Each number is 128 + 32 x the weight over the matrix's rms, rounded and kept within 0 to 255. Layers, rows and columns count from 0. Numbers have three digits each.

# layer 9 MLP down (transposed), 384x96, rms 0.0916, rows 69-83, columns 0-95
162121122117093127096131119089152145170110150113136118133117111108118154094119163174132059105108111128150150132044181135146104137131138168128076133072142205153086133069165137183107089133095118117136130120185119165106045129127090171160139065177116089132127092149099102125124114157155121141
155126133059114113154120130097144081105104138122126129146130097178141144110115191071100149164144102152102136182193104162157097078164106113152085128124130141098148162142117093111125078119223103113128078105154193121085102136091099112155141128113030107113175116146127133109184149138116148142
150199209115134086118121131102163098131125151173126095140107090166151123137165116124171139151151117182086094122163167075144166109114110180139177123130155125096084168132076127106158117158097089116084120121130169161122090068101145185173114148130144099138061141100167083109131177116133109156
118106125147151064142105069106155137117114109139144124173138132106131107166092114076171141143109065166130142129151146117120162163130113097160145142148155162098164087073103172061102142155151148130074116152186066162142105105097165121126134144089096174116128152098118149142136108133147065138
173118158128111116095126166096133170114180133138151161054140123108093133125122166073127159099153083154118085120156156107163149115097122129145158082136142120117092163134127146179124141197094180130162146126094138103184174166052199099172133149094076128188119134196091103088139167115139148095
143138110115156129121101163103124159145155123135146134097111112148132079171117082171103121141175111149129112099138132116163104147095119119111119115138127097095129094156080064147198172140127122128151114112092158090110152106100168128139140080157139117106126191116140129169167213098136150139
081127104176130117131132103147103164104169111159093148097173134088119132142130133109111173122130103159117132099116109141121113137137122110106147139169146138106165152099078126122116087082140115083148117104120101143109136077111084090246131090142100134146104128129135106133087151154100141135
096120191074114172136101175112113103091085124166168136148122080137156097097119072074105151130160114179115150111068107100121166155163065115176128136081087136119155112156139106143124107166109189135097108162095108087190194084150164186176109098104166088103115148114132187118126119101180130186
102102149121180128123104115074084089148122078140174115103079155120107101176122156071171140124146160113125102110114104120141091153156153102069139116125127151099109158131130154064136061121146161162123070126187093116119165126098096112069159157123110136051141114133111170136109083163110114051
146122108082138120160135131134164100128139094140142092190135136139156085118138133149154154127142194148154123114151117102094114096100133118118089137101143115074137131083083148110114153090107068167086084163107114130136120054170140088119110139153100158133108112079119153170095066133098117117
127162097182157132152128052132158124102130081145098179067063087096187159140110104172097175110112129138112114078147143131079114101091134117160134102134101164096086090158083116198127120108120109104217121148095080188124116137136100166131134187191109153118164057129070165141140091088164109125
088105133129132180150129134158129106143149106164100131185144070076170167105056146114142152144092127154122086130109124114071208143132090154061084210154183167131148072102165130096127097095148153108075173069130095172115116125091124131145131066152153139143104160152105119154148096132132128120
094069104124154125121145091131106115098152136111178117071116105126095151107060138145195067105163105139143117149156133037076113104096148106189133143132170108120109091101189129130121111131142158131114167118123153101116124098160144128152118056177097154177125121091088092131073196122138112138
158109096140079136120117094161133111109110122127141108107103161125076096138140126072157085137115118103163106150109135095110139129152067132180125120125151155067111175195105119133140054170122140208092103091091150143203084084163151153200123088188132106085125115189094160128100102083089126179
100169117171125147162125109167149080190166162129109121109120131112161132150171066130167105095131114136139140097069153091139145182134172157131112142142121148113125119082173120110159151116146110134133159140177163208133111092080136160109163133158135110107071116189118170118077097148170155146
# layer 9 MLP up, 384x96, rms 0.104, rows 70-83, columns 0-95
105133151141135156054119121144098125093113142124114183115139131173090101123108111145133139069085154129168161114145113099100103131176165120154112133122082049139110134128095069094124143059087096124139106109145141115093102115070103211086176162174148152138175144069133140101154132130113103113
151136119098168086172126145092125117128184106149085157146069110145156064136122127114168166153122087117160122170092133123145195050160146130130128101132103132185108105108167102116107103101110078161125187159117119137154151181171107093128136121160164092078159104120095139143105150107083125078
136102158103149155099109176124146122126186120100106163087069112123158107115162142131172145139192177115080094105096119153149165164165156142131128121109133157117111128150137096132122131113133144155148135147129143111069170135092133141062115100168128074099090126139165141173152105126126130169
171153136137118104066141091092096140135114093149167110109149083073085143087160151121172159125184091100163132079173108129165097117124113156147062168134121161168088122179178087095153153098104087173185162150127143107124086149131112101099155185146122110133066134147150144110059101122096130143
109126151098164079089157091095137102131104115118111152106145082143163171136136087142142125102163099160117079072114092139097158098130107138112138129158052120151131169142166129135143131129087150157131167135132147127091152158175115147134068157093113125119131162095158167133086105069100162149
121159127100097152167110163138153136143100175103115083127110098121098135090146137157149148132124094150093131117152069129164114082174189075158128133155115109113122111136164148101079152147092115179136133127107136159113130123111103135127143132143147132097137128195091123159139130147123125104
115095103149117136078160104070057089118160152161108176090147173098094125090116077096155154070139119096146104188122139160087134182120121125163100167115118106084109153132134165086143142115096105124154133147111135096073130158117080136133111249101147089142120111120119157176118116132189122167
103102137128154123123166170079132106129139155147119082167136112137150156086119082110136146049135137078104165158124136188131131104118150100181107113154147144207084164193128194123128113150147166164139163146127083151158114105077078106081176149147134217119102126116156150129106174157154127164
147159157113139148089122108090128134088119106171127134164099102138061077086182149123124148098102168103126156068156093133124130120154154107149132134106071111102158139119129170120132205173146111156168173072178082138140074158129086109127114121155115140058111135070141176139138111174110138121
129155106145153129118087167100097118136136134171149077134090089165160139085083077075146137111152098125159143101144111196123183075171117094103091129195091152120108187133202177091174110114045129148149094105174145052146151096157050072134081148063168168144124158178130121193170124120128106114
107094130128117081127138139136151094106128071103071094181154159145103092119181142137138111165182157055116116107116125176186111181134112094113119125146042117091125131130145102111200134117114102173225156108173171142133118122155116087143091146127162134106124107146119120073172069151125107179
125086111178110113109160158125109056068181132181110121152118065157142130097160111193119127141130110154138110122145065140150138101117144121173114149113153103129110098133115102126140097078115173151146145087178087170097175112104094134109093129135135163143118117136064093149061178098160121194
102096132098091148058139123112107081054116132117014111138060105097108186085159069113149132146140084146174148126136129128115146158136156094165126143114161088118107199155153115130187152151131146126190138129117175108120161132067112145113132159128145162128087109123101130166120123147163151157
141118128087148151121160131140126154157163096168136108156109152153158091161174114107154138136130185093119093145111112119155112135157120121119090140139101116098127157078129152089068141141104126126092129122120119098135155178091119122083111158072174082111147139158089146188152164072094145170